Part of a small language model's weights: shifted keys.
Each number is 128 + 24 x the weight over its row's rms, rounded and kept within 0 to 255. Layers, rows and columns count from 0. The size above them is the row's rms in percent of the matrix's.

# layer 3 attention query, 256x224, rms 0.281, rows 0-199, columns 192-223
size [ 98 103 106 102 108  89  82 101 105 106 100 109 106 111 109 107  83  96  91  90  81 100  99  96 102  88 103 112 101 101 102 114 104  97  96 110 104 112 103 106 105 100 111 102 101  98 102 105 105 104 102 105 108 103 105 102  99 110 103 107 101 102 110 104 109 100  73  89  88  99 103 102  99  94 100 106 105 104 100 100  85  87  91  91  88  93  94 106  96 104 114 105 106 101 104 105 110 109  99  98 104 103 117  94 104 107 103 104 111 106 103 101 112 111 103 107 108 112 106 104 103  98 105 113 105 102  98 108  80  73  81  78  98  96  93  87 104 108 105 102 101  99 101  99  75  78  78  83  88  80  73  83 101  99 100 113 108 104 107 104 104 119 106 106 103  99 107 106  99 111 107 105 110  96 106 109 121 102 100 101 103 111 107 101 104 108 105 100 111 110 105 107  97  96 108  94  90  96  76  92]
[[150 125  78 133 171 127 142  95 112 135 119 168 131 145 167 168 139 129 140 117 123 144 144 186 125 132 132 131 110 127 168 140]
 [145 116 135 150 159 132 140 114 105 130 127  90 164 116 119 137 135 141 155 152 109 134 132 130 110 116 150 125 131 149 148  76]
 [154 110 104 118 170 140 198 147 138 137 131 128 159 142 145 162 135 111 148 124 124 149 109 139 139  99 113 147 109 150 190 139]
 [106 146 107  87 155 107 186 112 104 120 116 148 153 106 137 147 156  94 130 125 106 135 134 140 153  86 127 125 132 142 153 144]
 [165 106 116 145 149 115 109 132 124 136 123 123 150 145 136 120 111 140  95 118 139 127 151 143  93  77 132 134 140 102 133  94]
 [165 121 154 178 151  91 103 172 151 110 109 141 141 125 163 144 126 127 136 119 120 105 143 119 125 104  98 115  90  70 156 119]
 [130 141  88 173 130 154 155 144 162 127 115 135 155 121 167 153 138 167 106 137 108 136 152 146  78 121 123 118 131 130 147 104]
 [147  97  88 115 128 175 128  81 149 129 140  86 124  98 116  72 115 136 147 122 148 122  81  90 120 124 150 163 134 124  74 155]
 [149  93 156 128 108 124 115 166 104 160 107 148 113 107  85 142 125 131 135 115 175 108 138 162 118 107 120 121 130 138 111 175]
 [151 142 101  99 154 178 127 153 119  99 112 149 156 109 115 118 143 122 126 118 102 159 125 137  99  70  91 103  90 117 129 135]
 [ 81 153 136 163 111 113 140 130  86 160 105 159  94 163 139 102 131 171 152 128  94  89 140 131  94 152 149  94 132 137 129 118]
 [160 145 129 109 148 151 129 138 108 140 119 132 118 141 101 115 118 142 144 126 126  86 140 133 125 139 145 151 125  99 127 102]
 [106  98  81 123 114  56 161 122 148  87 113 123  93 165 153 132 134 139 131 169 135  96 118 130 161 127 107 172  96 143 101 163]
 [ 85 148 107 111 142 146 109 105 104 104 121 148 128 149 157 143 123 124 180 125 105 112 150 113 130 148 129 167  94  95 154 103]
 [146 158 117 167 176  76 167 138  90  83 159 149 129 171 154 165 133 126 132 155 111 144 132 163 149 125 118 167 141 136 165 110]
 [109 114 154 110 142 143 114 103 132 138  81 154 134 124 121 136 139 136 109 114 134 127 144 144 108 160 168 133 137 156 145  75]
 [122 140 159 140 104 107 107 101 135 139 128 136 145 122 110 103 123 131 123 180 129 131  82 113 132 118 141 157 147 157  88 118]
 [133 111 105 158 136 156 115 136 134 137 130 120 167 110 154 110 157 118 144 144 107 167 158 156 141 102 114 112 102 121 144 180]
 [ 79 162 136 118 127 117 111 172 150 124 137 155 116 150  96 141 111 161 142 132 145  88 183 149 104 136 134 125 136 112  93 167]
 [166 115 136 107 117 109  91 140 137 154 138 117 106 119 147 161 166 103 123 113 100 130 133 123 110 153 146 191 143 111 180 106]
 [139 139  91 134 107 106 169 148 121 119 121 139 154 172 116 158 165 161 129 105 101 145  89 153 105  98 123 135 106 113 163 132]
 [159 138 120 120 109 118 121 117 134  99 109 131 132  77  95 108 101 184 104 121 127 149 102 126 145  99 109 125 121 130 124 129]
 [170 140 122  69 115  88 149 118 144 109 154 130 108 120 131 109 134  78 111 126 146 139 139 124 149 157 118 163 158 136  97 129]
 [127 136 116  93 146 121 127 132  91 122 102  86 105 168 119 120 147 113 163 112 111  94 122 117 130 143 104 140 159  87 131 170]
 [127  94 135 153 166 103 108 176 115 131 107 117 140 119 120 118 116 157 116 139  73  83 138 135 109 131 143 145 147 149  87  96]
 [135 102 165 106 118 105 143 189  94 158 169 125 140 121 124  97 104 109 119 134 122 123  88 136 105 148 118 119 125 101 125 125]
 [103 136 133 119 157 127 126  91 170 145  83 138 130 122 120 129 140 118 138 129 125 151 111  91 167 123 153 106 147 136 165 154]
 [149 129 122 146 160 101  97 126  95  89 116 116 124 147 108 123 163 133 120 132  87  90 147 138 115 156 127  75 117 151 132 145]
 [ 88 124 118 152 160 130 123 112 140 140 160 140 138 168 156 145 165 162 120  95 131  90 120 105  80 157 139 126  85 130 158 124]
 [129 147 148 125 107 114 110 133 174 140 118 171 155 102  98 101 130 132 163 118 140 129 144 110 124 161 117 165 137  93 127 104]
 [139  99  76 144 100 146 135 114 142 140  95 123 152 121 148  73 163  99  91 129 108 119 163 159 161 110  90 143 143 124 133 186]
 [118 132 140 141 131 118 134 107 135 151 138 153 109  92 131 108 135 140 144 113 104 151 133 140 142 122 170 177 149 153 122 115]
 [120 144 120 136  86  99 170 115 149 124 140  96 135 112 122 182 141 186 121 115 147 154 183 128 121 122 124  70 132 119 120 120]
 [127 146 124 127 115 132 105 117 125 182 176 181 141 119 148 158 113 131 110 114 104 147  63 130 150 115 129  99 136 141 116 160]
 [126 128 129 139 149 174 159 122  91 139 122 147 115 127 125 179 122 107 152 120 201 167 121 145 122 134 125 115 137 108 146 151]
 [152 131 161 121 153 198 113 144  95 149 146 142 138  96 137 147 148 148 110 107 149 110 122 120 125 112 132 111 153 140 106 111]
 [133 131 136 121 140 114 130  81 139 109 177 142 104 103 110 137 113 164 146 171  79 132 132 203 147 102 119 137  92 147 121  80]
 [163 131 125 118 138 162 109 158 100 153 136 125 102 160 112 136 169 171 134 140 195 131 115 136 116 147 185 122 118 168 115 165]
 [127  97 167 120 124 118 123 120 110 113 133 122 157 147 135 128  97 103 172 150 115 121 165  89  85 117 122 147 114 143 146 107]
 [102 130 144  67 120 145 108 103 140 142 135 119 130 103 149 147 170 144 124 134 160 137 122 191 118 135 115 145 132 105 147 116]
 [131 127 185 119 177 151 126 157 169 121 127 172 140 140 145 142 138 133 120 132 152 109 178 167 109 138 123 149 116 142 109 125]
 [143 121 129 118 121 105 142 105 149  91 105  97 101  73  97 121 117 135 171 167 104 123  92 114 174 119  87 136 188 106 141 153]
 [121  99 107 128 112 161 153 153 109 111 133 116 151  95 160 108 144 111 139 165 101 144  68 151 155 159 145 116 103 114 115 127]
 [123 103 111 119 101 126 119  96 152 126 118 111  94 133  99 100 149 109 106 154 173 145  95  70  98 130 111 132 109 174 155 105]
 [131  97 127 138  93 122 135 106 108 151 123 122  69 144 117 114 145 122 137 162 119 111 125 162 100  93 151 197 172 142  99 125]
 [129 128 119 132 155 158 124 113 139 114  83 145 184 152 121 135 124 142 163 162  90 154 116 103 104 116 148 140 104 181 116 108]
 [104 106 131 118 108 149 115 119 136 164 133  91  97 157 131 158 165 124 115  87 129 112 122 128 135 148 186 102 125 155 102  84]
 [ 87 132 117 159 120 170 154 135 154  95 129 104 123 136 125 116 141 142 128 140 101 100 124 101 123  89  97  64 107 109 119 112]
 [105 151 144 147 146 148 160 120 100 127 108 137 124  90  99 134 135 103 148 138 129 112 134 125 153 140 117  69 124 115 138 133]
 [146 110 138 136 100 123 155 137 124 163 113 162 122  84 104 114 118 111  78 148 155 119 146 153 132 168 138 164 172 126 119 130]
 [161 147 132 135 102 151 118 122 148  91 126 198 102 112 150 133 146  96 146 126 142 132 127 113 126 112  79 154 135 134  96 133]
 [118  74 105 130 173 135 120  71  90 162 174 128 157 107 106 159 150 129 110 174 166 135 131 124 157  92 130 118 152 101  96 146]
 [ 75 124 111  47 134 139 116 134  76 108 126  88  97 155 133 131  94 141 123 170 120 146 131 110 116 161 163  93 124 104 105 139]
 [149 175 157 115 113 110 117 116 158 136 133 171 121 125 136 142 182 139  76 127 128 151  94 146 137 121 116  95 173 124 102 171]
 [162 113 139 122 170 142 106 141 134 150 115 136 148 117 155 144 139 101 127 151 104 117 147  79 126  98 177 154  99 129 154 100]
 [112 117 155 127 145 107 118 154 106 104 117 136 106 120 165 103 109 123 113 160 119 131 154 108 119 158 136 114 129 149 109  93]
 [ 81 128 136  65 131 110 113  96 130 148 130 118 121 123 132 138 102 102 149 149 120 142 119 101 160 104 137  75 143 109 153 126]
 [170  96 128  99 113 119 134 121 132 133 116 115 174 102 153  83 113 123 125 139 136 116 133 153 114  96 123 164 165  87  80 125]
 [134 139 128 143 131 152 159 122 167 124 132 101 104 146  95 109 123 156 134 113  94 141 167 129  79 165 132 157 147 118 151 114]
 [111 157 123 126 158 105 131 114 168 110 116 140 126 124 122 132 151 150 130 150  68 153 129 148 112 139 137 107 123 114 126  95]
 [111 154  90 142 133 134 106 136  89 138 163 156 130 158 155 112 129 122 118  91  95 128  81  93 121 121 118 105 101 121 108  97]
 [156  74 147 133 110 123 192 144 113 123 102 122 166 110 116 132 152 121 117 106 118 115 120 128 106 104 166 170 110 149 114  53]
 [122  84 174  99 100 130 122 135 158 131 159 123 132 129 125  89 124 131 122 155 152 168  95 135 119 128 159 155 139 155 119 123]
 [130 151 123 126 167 156 130 152 135 126 114 117  72 136 142 133 116 149 153 155 149 121 129 114 138 167 125 120 146  94 121  97]
 [149 128 174 103 111 143 141 154  72 123 121 100 127 120 162 138 105 107 130 148 132  83 116 132 128 163 146 154 165 125 115 105]
 [152 115  98 153 120 117 157  87 121 102  93 126 117 124 121 171 185 141 120 116 128 143 155 123 138  95 153  97 121 144 159 123]
 [166 148 149 137 118 143  86 121 121 124 132 143 175 147  77 164 118 161 104 139 154 154 160 134  64 181  75 189 115 134  99 122]
 [124 163 105 178 113 155 112 136 114 143 123 157 151 121 101 117 160 175 114 127 118 144 138 134 125 129 111 174 154 134 101  72]
 [136 176 170 133 114 112  97 106 145 174 114 158 105 126 156 169  69 136  98 186 139  95 129 120 131 128 116 123 133 130 128  98]
 [126 133 134 138  93 123 144 133 128 120 130 142 157 151 127 103 131 101 139 151 104 164 130 119 114 133 134  75  89 165 124 131]
 [149 102  73 122 107 128 106 171 128 159 144 131 150  76 114  93 152 139 178 150 140 114  99 123 151 122 132 165 138 143 117 107]
 [101 129 157 135 111 121  95 131 125 118 118 176 122 138 141 185  85 118 136 144  91 114  93 156 129 139 130  95 134 103 139 152]
 [112 130  96 113 101 119 156  90 187 101  93 110 121 152 101 138 145 129 126 156 174 121 111 103 147 155 105 139 125 110 103 138]
 [152 143 166 124 127  62  92 139 124 164 107 127 129 137  85 139 135 126  80 122 103 102 151  94 106  89  61 109 155  85 144 101]
 [ 95 101 112 121 143 106 114 147 126 122  92 132 141 139 110  79 118 138 155 125 165 159  93 155  82 134 135 110 107  97 107 142]
 [134 131 153 107 126 134 111 107 136 102 140 118 146  85 147 119 168 124 131  86 132 122 156 104 127 154 117 126 119 126 141 168]
 [134 134 158 133  82 127  79 133 114 134  95  77 124 150 119 141 135 110 138 108 133 101 140 105 128 173 110 135 120 169 164 118]
 [129 104 157 144 136 148 114 114 122 107 125 140 129 133 119 146 126 133 125 174 124 122 188 148 123 131 129 168  90 144  88  94]
 [ 97 121 115  99 150 145 109 152 157 163 127 142 121 117 171 151 115 124 136 149 122  95 122 148 141 133  92 122 133 154 167 110]
 [114 123 142 216 115  79 141 143 134 145 100 154 124 137 162  64  97 148 143 108  78 138 153 165 107  88 120 141 132 105  93 158]
 [156  95  90 116 139 120  64 189 115  99 144 120 117 110 127  87 140 119 140 125  91 153 154  81 141  86 126 113 135 138 132 129]
 [166 141 159 155 100 154 146 110 122 131  98 163 155 163 169 106 127 145  70 119 103 126 119 120  90 116 101 149 162 142  83  90]
 [132 125 158 141 133 161 142 127 132 121 152 142 125 109 129 129  84 127 112 127 110 132 120 132 167 132 131 163 124  99  97 113]
 [112  97 187 121 129 109 118 130 130 174 133 168 134 136 119  95  74  87 105 158 136 106 128 118 120 141  89 169 145 116 108 115]
 [114 131 100  70 170 113 141 144 165 115 125 141 125 137 130  90 147 144 139 104 157 123 151 107 176  79 150  75 161 155 150 123]
 [138 155 100 117 163 132 133 147 136 146 124 134 139 128 150 128 129 100 159 106 106 110 137 123 117  87  85  95 134 163 139 147]
 [112 109 109 106 101 165 134 152 149 153 158 120 154  94 135 138  90 146 121 146 126 109 125 156 117 160  92 141 132 149 112 136]
 [156 113 124 138 137 121  92 125 120 114 115 122 132  81 160  66 125 140 141 140 128 164 128 128 157 121 179 142 138 110  99  86]
 [102  79 164 138  86 140 126 130 118 131 118 123 139 112 125  91 109 117 153 137 145 133 167 117 171 149 155 164 127 162 103 127]
 [147  70 141 167 155 130 105 113 172 128  89 102 102 143 116 110 153 160 125 107 119 108 125 134 160 132 136 122 106 149 158  85]
 [142 130 118 120 115 153 107 125 152 130 152 123 138 160  71 180 118 115 151 154 169 130 134 208 126 123 167 164  85 126 126 166]
 [130 161 123  95 143 134  88 161  87  65 119 122 132 103 129 115 126 139 157 136 141 155 119 129 166  95 113  97 172 114 165 138]
 [131 140  86 126 179 117 113 157 172 133 131 114 155 138 163 162 172 156 135 122  93  77 128 129 150 101 159 119 154  94 157 140]
 [167 144 131 181 103 181 147 120 121 136 118 114 159 122 154  93 122 153 132  87 119 128 122 166 137 188 110 159  98 104 149 126]
 [105 119 155 132  92 122 137 115 124 140 119  83 134 140  85 141 140 100 132 112 121 161 129 148 117 124 138 119 127 121 128 101]
 [151 113 132 139  95 122 165 118 153 127 130 136 159 123 166 198 119 104  93 131 105 113  89 113 130 123 110 126 127 154 173 174]
 [142 141 139 126 108 164 132 129 110 145  95 180  84 123 111 136 123 150  85 152 141 155 144 151 181 106 188 133 129  89  68 111]
 [120  92 134 120  99 111 121 153 175 142 150 148 102 119 118 184 140 152  97 133 114 167 150 106 117 111 137 144 155 152 118 140]
 [164 127 117 121 184 153 163 129  91 115 131 130 116 127 116 156 120  95 125 104 162  88  88 162 123 121 130 166 128 132 107 115]
 [136  85 101  91 159 149 107 143 153 146 152 129 131 140 126 109 140 109  67 165 136 152 129 150 138 158 138  84 121 114  94 113]
 [ 91 133  67  94  92 113 145 120 109 146 108 117 156 111 132 123 111  95  90 139 140 136 111 158 109 153 127 153  89 151 149 140]
 [152 146  88 118 141 124 120 118 104  99  98 124 138 110 172 120 143 126 134 106  96  94 141 134 131 135 153 153 101 136 113 156]
 [142 124 118 133 129 106 168 146  97 108 124 135 120 144 116 138 146 142 144 123 136 163 116 162 130 108 157 154  95 119 135 135]
 [149 100 144 115 174 140 148 111 160 122  92 109 127 115 137 127 105  86 100 114 153 125 139 139  62 155 122 162  97  85 138 151]
 [113 101 131 157 128  87 119 101 122 109 109 113 123 118 160 152  99 116 131  95 125 104 138 113 130 116 136 145  91 119 120 144]
 [109 130 125 113 115 128 122 139 162 135 121 103 138 128 126 115 123 185 112 107 148 114 133 123 105 145  90 140 134 160 135 143]
 [197  94 116  86 112 164 136  96 122 100 115 120 113  88  90 167 158 160 141 162 162 105 149 175 154 117 133 123 129 134 131  79]
 [161 169 129 141 156 114 146 118 124 155 152 157 154 111 133 184 137 136 111 137  91 124 106 100 107 149 149 127 133 121 126 100]
 [103 135 135 122 136 109 129 141 160 139 152 118 145 159 125  85 138 154 102 112 143 135 122 150 115  83 114 131 100  90 157 142]
 [118 160 172 131 124 135 128 135 161 107 127  68 141 134 111 144 144 153 135 121 129 128 129 153 116 134  89 114 136 135 150 148]
 [131 167 110 154 116 101 121 134 112 154 115 149 195 149 161  90 139 151 125 107 133 106 126 107 118 169 167  90 145 170 115  92]
 [151 106 143 148 123 158 127  67 116  81 167  88 170 126 121 110 146 127 134 108 122 148 164 151 108 128 131 121 134 115 115 126]
 [114 113 127 156 121 142 114 111 131 157 148 101 115 125 132 162 156 135 110 165 181 151 137 108 149 143 184 130 104 119 144 104]
 [124 127 127 134 109 106 106 150 132 122 132 118 124 124 145 138 120 139 105 112 140 154 108 109 126 139 113 139 136 144 116 196]
 [121 159 126 115 141 126 139 116 136 140 151 120 116 164 118 121 127 104 148 151 121 140 125 191 117 151 126 153 105  88 105 127]
 [100 129 159 113 113 130 153 123  81 119 192 127 117 111 112 124 123 112 112 134 144 158 137 103 133 127  96 151 118 124 122 128]
 [112 143 108 143 182 124 101 110  79 138 128 177 110 108 140 113 167  76 180 124 111 170 148 135 129 111 112  97 127  91 121 151]
 [142 120 130 154 137  80 164 133 109 127 120 111 117 140 139 145 116 129 126 152 120 128 150 117 164 137 106 166  73 113 118 150]
 [136 131 147 130  97  76  94 124 137 144 128 142 129 115 167 107 145 128 149 114 144 113 106 178 104 141 160  72 125 125  74 151]
 [103 116 106 126  93 114 148 138 115 149 139 142 121  93  56 116 125 119 144 147 124 154  91 148 172 119 147 148 109 100 118  99]
 [143 127 132 141 104 110 109 123 132 101  91 164 151  98  86 128 133 124 107 134  84 170 157 147 134 117 102 144 106 138 119 124]
 [100  94 118 130 119 118 144 122 134 150 142 127 122 135 125 110 167 137 120 117 110  70  98 118 101 108 104 143 158 175 119 127]
 [166 146 119 128 138 117 152 124 109 145 113 116 142 104 101 164 117 127 143 161  92  88 119 150 124  81 165 134 131 172 116 115]
 [132 120 155 176 109 105 125 123  68 135 108 169  81 132 132 100 113  95 101 116 130 118 121 129 135  86 134 128  77 106  87 109]
 [ 85 119 108 157 134 155 130 136 154 133  85 169 164 112 139 132 147 130  90 119 134  96 112 132 136 125 129 169 173 124 101 104]
 [123 139  97 112 110 168 135 128 111 126  98 146 119 152 104 128 120 149 121 132  98 126 142 142 120 118 128 133  80 121 119 108]
 [119 108 131 148  97 126 135 158  81 161 174 176  82 133 113 126 119  68 100 132 127 107 122 121 193 160 108 118 137 132 111 164]
 [102 132 108 100 110 131 105 103 123 132 168 111 154 142 140 155 127 140 115 168 100 137 144 102 138 118 104 128 117 122 119 106]
 [112 117 128 123  93 127 104 131  93 114 130 122 137 128 124 118 137  62 193 147 108 106 131 124 152 110 111  88 118 115 165  87]
 [118 150  78  90  98 169 130 113  66  94  98 137 127 119 144 136 128 129 107 102 170 151 171 114 112 151 113 158 106 126 101 115]
 [154 147 117 152 123 105 108 124 154 116 109 131 150 113 119 146 128 172 119 129 114 140 113 160 108 108  80 153 136 176  95 147]
 [ 94 126 158 113 144 113 133 138 131 136 111 149 118 125 125 101 132 127 130 133 155  94  75 145 118 151 156 136 120 147 142 118]
 [158 156 201 127 132  74 161 144 100 117 142 135 135 176 111 133  98  89  97 140  83  94  96  88 133 118 117  76 127  97 124 113]
 [169 154 191 154 152  90 130 131 117 130 137 123 138 113  72 131 160  89 126 145  73 123 119 156 100 130 129 133 116 124 113 106]
 [169 124 135  97 131  97 129 160  95 157 121 133  96 122 109 143 104 124 118 135 127 125 125 152 143 151 115 127 130 112 100 125]
 [112  97 172 132 131 112 149 138 144 109 142 165 149 127 101 167 111 129  79 135 109 106 131 173 104 108 126 109 156 118 120 117]
 [112  70 153 134 135 120 143 150 126 156 142 101 104 133  94 114 120 139 103  72 126 137 110  98 105 145 125 126 140 140 109 178]
 [101  99 113 148  92  90 142 149 155 129 139 160 104 155 102 149 101 114 102 129 107 119 143 182 137 122 106  95 115 103 113 110]
 [128 172  76 118 101 163 162  94 138 113 127 115 119 136 135 153 106 120 170 172 129 156  79 162 110 129 134 136 162  96 150 147]
 [112 153 136 122 107 138 136 149 105 133 142 143 113 172 168 115 120 126 144  73 151 186 110  96 138 144 134 156 145 115 149 115]
 [140  82 172 137 115 101 147 131 156 141 161 117 139 117 122 131 142 103 133  95 124 139 101 118 152 166 126 133 108 100 162  98]
 [100 155 120 168 140 147 149 109 148 150 172 144 135 169 102 148 112 104 113  87 150 115 141 123 112 194  95 166 128 129 151 136]
 [137 130 127  87 164 116 145 130  83 121 132 129 140 101 155 126 164 112 100 102  88  96 120  98 137 168  87 179  96 139 178 135]
 [128  79 162  79 174 109 121 124 121  85 126 127 127 110 140 122 154 113  99 139 164 128 116 138 121 128 140 177  99 139 118 117]
 [124 128  87 101  90 112  93 119 106 137 149 137 145 116  98 126 151 109 176 109 160 109 162 112  90  98 114 124 107 139 137 120]
 [146 150 145 151 126 100 181 107 154 142 159 145 103 127 102 148  69 150 110 118 119 115 156 158 104 153 132 123 141 137 131 158]
 [152 149 155 190 121 102 127 137 124 130 113 119 120 128 117 149  85 129  95 152 128 116  86 170 163 144 130 120 125  52 100  98]
 [148  96 113 107 124 147 142 116 108 124 152 115 147 107 172  91 150 122 152  97 133 159  94  87 119 118 113 129  96 174 143 153]
 [141  88 136 120 100 127 115 108 123 119 138 115 119 119 147 106 144  95 192  95 147 174 114  65 143 143 101 144 125 163 116 134]
 [171 120 176 143 144  81  75 118 121 138  98 168 132 118 126  98 148 127 118 133 172 167 154 127 156 137  57 145 126 104 118 100]
 [150 158 120 146 101  93 104 108 200 125  81 130 111 185 161 152 134 143 137 153 137 110 112 144 132 104 132 148 150 122 149 125]
 [153 118  93 183 106 123 126 136 135 108 127 155 175 157 133 106 137 153 106 134 137  98 156 164 106 103 132 111 126  83 147 127]
 [152 106 148 103 140 115  66 103 117 146 156 128 172 110  98 122 171 174 121 124 125 149 139 109 125 113 117 153 148 135 141 167]
 [142 109 135 123 149 140 107 157 180 131  97 134 176 161 155  87 151 122 124 119 104 158 130 111 135 134 137 134 106 136 145 123]
 [167 155 125 134 160 133 119 111 145 134 134 116 144 110 116  93 138 120 169  82 170  90 117 122 170 126  96 125  64 120 162 106]
 [193 119 132 134 122 150 111 169 101 141 122 152 118  89 104 136  98  98 139 155 123 162 117 159 124 102 112 148 119  97 111 169]
 [122 113 138 130 198 134 151 121 142 132 111 122 129 157 112 141 175 113 137 142 146 130 122 126 122 154 155 107 165 151 167 132]
 [155 139  82 100  98 102 124 136 102 167 142 130 104  92 141 115 133 152 100 101 143 109 130  95 144 108 144 123 151 160 121 172]
 [167 148 109  93 104 156 136 154 141 133 144 158 137 123 120 136 135 144 135 169 113  80 137 140 134 128 175 120 131 118 117 143]
 [130 142 143 118 137 164 107 157  99 129 183 119 140 104 112  77 163 136 174 128 118 146 147 126 112 122 126 141 116 140 149 132]
 [137 137 135 130 112 146 188 133 168 130 167  91 154 129 161 144 113 118 137 132 212 135 110  92 111 157 152 131 106 154 166 126]
 [135 122 143 123 140 115 129 110 127 122 120 100 172 133 145  73 137 151 127 115 134 116 132  87 140 137 134 138  76 127 102  88]
 [135 161 165 121 147 102  96 122 138 147 136 123 137 140  98  76 127 116 184 135  73 129 131  86 111 122 167 121  79 108 121 139]
 [112 134 131  96 163 116 138  93 127 133 114 158  85 107 108 132 105 143 118 146 117 129 130 159 109 129 111 148 134 128 159 127]
 [167 158 153 135 111 118 115 154 118 140  94 160 163 110 129 106 130 118 111 134 101 132 118 100  98 146 111 143 127 132 100 112]
 [138 125  87 131 131 154 118 146 106 128 130  98 140 140 112 136  85 150 191 144 140 182 121 143 116 144 114 127 148 130 119 132]
 [109 129 130 111  93 147 121 140 126 108 181 105  96 130 124 143 175 113 153 108 116  71  86 163 116 119 159 179  94  93 117 104]
 [136 118 101 107 122 124 130 151 129 126  88 102 121 123 171 119 172 114 145 108 139 159 127 127 138 162 110 125 112 187 151 165]
 [130 151  86 175 124  87 173 120 123 109 132 153 142 117 150 157  78 121 116 170 161 202 168 143  81 132 124 133  94  94 180 142]
 [118 158 162 114 145  96 100  91 158 124 163  92 165 121 146 159 121 135 135 123 116 127 140 152 107 108 121 140  77 107 125 110]
 [129  90 141 141 147 136 150 125 143 148  89 137 107 116 124 146 102 139  87 127 119 177 120  95 107 123 134 117 112 115 139  90]
 [172 123 129 136 159 136 135 119 140 103  89 136 155 177 155  99 117  96 128 106 118 114 121 156 111 116 169 120 127 131 146 144]
 [ 68 143  78 137 118 148 123 102 165 110  77 145 102 113 162 113  94  90 146 183 129 132 118 135 169 114 171 144 130  84 133 133]
 [109 122 139 123 107  94 131 146 159  98 132 110  79 110  95  70 109 132 171 117 130 126 128 130  76 134 138 106 137 133 163  76]
 [154 162 180 146 125 116 132 127 118 106 144 113 164 176 128 129 158 132 131  96 123 127 120 136 119 105  99 115 107 137 159 147]
 [132 126 136 147 176 125 168 128 124 153 118  99 150 133 143 137 132 102 152 148 123  73 168 144 120 107 149 125 112 134 144  98]
 [161 135 123 143  98 136 147 123 138 168 156 144 105 146 125 150 145 132 120 107 133 153 121 115 136 140 171 131 141 125 126 149]
 [167 156 140 141 122 141 145  98 153  81  80 156 142 172 117 107 162 142  94 127  93  80 113 113 138 111  76 131  80 131 121 140]
 [122 156 123 111 129 122 166 137 144 148  86 116 114 111 107 105 145 125 165 146  77 164 144 140 105 141 154  87 144 112 134 125]
 [ 88  94  96 169 127 131 142 112 120 101 134 130  78 124 151 177 117  99 114 148 114 137 145 117 142  89 147 162 140 121 113 148]
 [122 131  98 141 152 144 102 128 123 141 103 109  89 129 171  94  87 113 126 112 131 107 113 118 156 138  99  99 140 152 142  99]
 [147 166 123 129 121 140 121 191 192 137 145 102 151 142 144 103 151 167 108 118  82 159 171 101 100 178 130 100 116 129 108 154]
 [ 97 104 172 152 122 128  96 113 133 127 163 122 134  93 119 118 102 105 113 108 134 147 123 143 135  73 130 114 131 118 102 161]
 [104 140 158  90 127 141 135 123 139 108 127 137 141 127 101  99 114  77 165 136 159 155 131 101 124 106 151 137 117 156 115  82]
 [ 81 121 191 120 129 133 155 134 147 155 158  96 106 143  99  97 133 129 145 155 113 128 148 116 149  98 120 145 118 113  96 128]
 [112 120 124 167 140 135 140 138  72 107 144 112 103 124 135 131 138 111 110 178 149 121 166 126 176 123 115 125 115  97 109 133]
 [162 130 157 122 146 160 104 136 114 169 107 129 108 115 123 117 106  95  88  77 105 135 133 153 132 108 133 140 124 121 143 121]
 [131 137 144 171 111 147 135 169 134 156 115 140 138 119 152 142  88 102 141 107 138 107 161 137 138 101 136 138 127 114 129 168]
 [145 140 130 106 139 103 138 148 137 125  95 178 171 115 109 120 155 131 106 138 121  90 123 115 140 143 137 138 161 101 191 149]
 [114 139 155 142 134 124 120 114 144 135 130 129 147 113 116  75 151 113 136  99 110  89 134  96 157 178 139 115 115 111 117  91]
 [164 146 155 124 140  78 124 126 119 144 168 123 101 120 109 105 147 118  83 136 111 135  99 126  89 137 122 153 129 184 119 122]
 [119  92 160 119 112 126 150 106 133 177 141 100 116 160 112 153 135 130 138 103 148 134  81 108 151 132 123 109  42 100 146 127]
 [114 135  77 146  89 150  99 153 116 137 180 148 123 139 152 126 138 137 122 135 126 144 137 166 120 107 162 111  88 147 156 154]
 [129 157 138 120 164 136 147 121 142 142 100 147 144 150 118 132 114 113 132 148  84 122 127 131 175 140 136 119 114 129  75 103]
 [163 151 134 181 166 114 130 110 156 157 108 178 160 159  93 129 106 143  98 148 111 145 144 143 111 133 126 149 123  95  88 115]
 [139 135 143 146 128 105 108 110  84 112 152 134 102 135 108 163 112 126 117 126 155 100 106 105 146 119  80  95 117 125 129 150]
 [148 116 141 163 126 109 153  71 139 147  85 156  96 128 146 108 102 168 115 127 142 116 132 116 126 142 142 147 103 138  82 132]
 [ 94 147 124 134 153 152  98 179 140  66 116 123 106 121 125 141 142 139 112 118 121 103  84 136 110 148  98 125 122 150 150 113]
 [154 118 109 114 135 111 175 137 138 179 132 111 143 101 145 132 134 129 118 146 130 113 166 119 151 123 129 169 103 141 122 173]
 [146 134 115 141 140 122 152 131 100 144 120 135 127 111 154 144 145  99 152 117 193  94 131 154 171 112 127 146 112  93 121 161]]